{"n_layer": 10, "d_model": 96, "n_head": 3, "n_kv_head": 3, "head_dim": 32, "d_mlp": 384, "vocab_size": 8192, "activation": "gelu", "norm": "layernorm", "norm_place": "post", "norm_eps": 1e-06, "positions": "learned", "qk_norm": false, "attn_scale": 0.177, "bias": "all", "tie_embeddings": true, "parallel_block": false, "extras": ["capped logits"], "init": "normal", "init_std_qkv": 0.051, "init_std_o": 0.0114, "init_std_up": 0.051, "init_std_down": 0.0114, "optimizer": "muon_variant", "lr": 0.00121, "lr_mult_o": 2.0, "beta1": 0.95, "lr_head": 0.0159, "grad_clip": 1.0, "warmup_steps": 200, "schedule": "wsd", "decay_fraction": 1.0, "decay_shape": "linear", "final_lr_fraction": 0.0, "batch_tokens": 16384, "seq_len": 384, "doc_mask": true, "train_tokens": 82880000, "steps": 5059, "dataset": "wikipedia_en"}
Each number is 128 + 24 x the weight over its row's rms, rounded and kept within 0 to 255. Layers, rows and columns count from 0. Numbers have three digits each. The size before them is the row's rms in percent of the matrix's.

# q: layer 5 attention query, 96x96, rms 0.0966, rows 0-13, columns 0-95
# k: layer 5 attention key, 96x96, rms 0.0958, rows 0-13, columns 0-95
q0 092:122165102113167087106110125128152152138143118106166168129140156141110126155123146105112131171116113145120143152188128094108154128087129111164113132084145089139153165114114143140143136150140085124097092119120119146127121113135144098153158148071131117130124107122151108187096102107087142128
k0 098:151129153144143105147133179120177114105115137118106108111127173124123154123188110105096113133140156157115126097133121147111113173122120103153124137106191098154132096137095158148110096156169119148106121147083106134085149124110085120090103164119137108138100112163111130127107154136129132136
q1 095:122126135139128090124181118129108130117125107124184115133085124130161101140091104121122094119124140138146142099095107135166076169130174152112120150112112166172139113092152136116111145072130130109133153143113145125134119125133089151161097136151126090152134116141119093098103095135159181125
k1 098:117121098145134146147118132136132120113123122143150116109144103104121141123140139133122131121109161089162159106058129099103137130164144097133135128148143155142130134165124118142162107158089150160183174135130098115109126114169102127197128133131156113123103151060112115117163117085160121114
q2 099:124168102096098154061124098108125140153110148144134145189117149132103123146130119117137111150149151146128184141155164165102132108110125128117115113117080139119165152113101140129129086129089102123101098132149101152155118182108146132094112089139085134116148141139148131148122128097150136112
k2 096:113160143180122096093132131103129128122084119164127162134140144095130122105171107135118098182117123140098161091123154148089122114158115105133080161094078135124125169137151139106119085115111153158107145149119177121147129116127127176146101137147124135137134101130133117129107112107161148165
q3 099:078142104143161107140134159173129119119107102112136137109119154115113124135085127095089101088144113122137124096131120176145100171152168095139100129121139139116136163134138117123148127102131175149169163152084101115125110103129113153128146146158154113102100090121137110147104152139172166164
k3 092:136117135106148147169126135094128122105185121108129122130118094135136136126160117142142101084144140164106140157105140163042135108107136129147145134148106118128137133145101077167164156054135120163144166095101149136140168147136104130132141139150117107128132166136125115111102140133154115132
q4 103:135146127138121124133076136129128118179150139141138122146131118137109135128110147136142134163151060128140130136163134130078178105120123146100099137131075112114102157129081170143158112135092113085097122108166115147130153128119171130133159095107119129119167174126094170142135122097146114118
k4 097:172120166129129100113134111101167196137071137126130158175094153146144130138084127088112134129104130107081144112111168170110111126158125130124098144087110144151092117112126140130099130149148105093138128121091117128126137126128139117109152121123101157119123096111142139149098098156086167131
q5 076:146093129121117096133131163151129138069092139121103180169144139122110145076147167084156151169127137165147141129154145130115110121100131135160144166150095095113128108132096137135121126122103124129116108148121161096145098143085115131086091126108165103091157136135131152095139130134161131107
k5 081:121133064132101123113151122093136105124149146102174117132122099121151129156148136142138099124137127122126133109120129147106130154134143131152123130104171159117118182093162134113092156119149132150085128087150127177089065099136154138151145107100133106178119076145123155134112140104098116117
q6 095:124144116102115112113151120098122133134129096108152147117101152109134131127118100136099105170085143132121164098124127107158131185148130144109153077119157133145074116132121113124110119160129161103108128126104157103161137102175123110135083166144151123094116153168150093105088151125103184130
k6 098:131109107121126183146119108146134135108159096158153082145134127109120131107169136131129155145141131129153139100117132090139132126125168113111126104116113091176101095148073105144108111123114149181144132170113141126108111127146151135132117162117143075116101148151152112081107130072138132181
q7 099:143148182104165072152131142152139110143106158095146134133153139141112126167151124113183119145116136164152081123164145109104154122093122135123122107096131113138127110143110120120128132164100113145105077096146115119090149131156133116097100132108117149129148124110099140172168077095118097121
k7 102:118162139123143116132135111106132137140125154072154111064078164147135133137137115077133161155092134146098170136117117133141122122156140134148099164143155150167130137135154133101095168137127125153099120116134100171149114119105095169086108135140131116092145079109139123168102147127095126123
q8 094:141136108150128115148165155132118129124169139136142097116096144115106141132132148120098149094111127110130131126121141131121128177117124135177120128114148119139122084173130123134115127122185129122117152135069145126119148078105125115113118112152211095151100088178120121112146174082159144118
k8 092:111104118161087131174146099153132110116181088152155076102148136155135174135142195080103091117134125113146112148135114175116125110132134122124139125177132152141105119149152116145099111099112117119127100138128150119118109107148118149097141145085105123110130141153130106139150101161120081145
q9 097:135124106090178142166128132111128134136169153084130097110142093103117114120088134148144148141107103128166092091099140091103163127120144131146164119173126151121129121091138147103129132080117154166122124160137129159155111128106133111080147131098088143120156127101143122116173131110137074111
k9 099:088106139151135154153112120097118125134135139152107144168100121155126120122123154124186118130124101114131124139126147112138135128119089124149147094131129086147107100080205161139096150152136137083099124088139108147168127144092129126100154106105109139095121115110076109156106174132124152116
q10 092:086111179129156100105115124107126122104114149149165153123100100113117132135165161098112154123128112126102164116125115156107125114117126142124151183100064156120120107124122127098156129113146114099081134086091108146160134170121132148110106123142103137171160119166140113105165128157129122171
k10 101:149133117164091121103119092131133103107130152149124122075125147161149129136131116188124133098114116122146123092083137141116094148130128121107113141134075160124127181175141171112132149116154137113162120165115091141136157089130107107154121131132180130152114116142111095155161103144115102089
q11 086:126101103126145065138140155120151139154134087103127146120132148134144126113061156155153147154123155131144117114095108119145095154143148094094143163101128116138137097158136110149130092137150102119113097153162121111154106118154178128101146129134133097096143122120070179164140166136131132140
k11 095:153125084159091124182156156137126191149135168148150134144094110104160135098131150120138153110116171146133100107131128150136117125138156089086135091160152126103152130121132094152137123117158140136127166158104119144151104112149085100108114123141163103141093088137138141149089116153120144103
q12 097:115152163116123153147130111124116129099104132118093127147115107143119156110123097151132106149161089120159105135169159130160130096073123158126123125132103089097112138126172161114093132147111171117110105142160118126161147182069148120181134095123135145152163130104148160121140106110114103141
k12 098:129085135124136118130139132117169128121070154095150155123146121127063105165112124141155125129113159105088149136101142123130167137098118120109128175086146126150131154157126141100137114152159117098075097079148119125162138155141157132135094127162118132105144083096143132134133130132156161162
q13 093:145121092115106151092135105152145069158127144110104098076117176112144132096115152123096107117097127111107157112116146191135118169158132118130106171143128124149147144138099123118144116094177108127171139165112150089132132136153114104133146118142141113146134161158087094136104146136157124123
k13 097:125138138142125166133200112137119141112171096167135132162123076154138111122147142141084136115120111119146148106097116154126113087148116167123123072163100114095085121127125081147142133101100168133156126154157133121102139139125126156110108126130115129132118186146116143111178151104106126120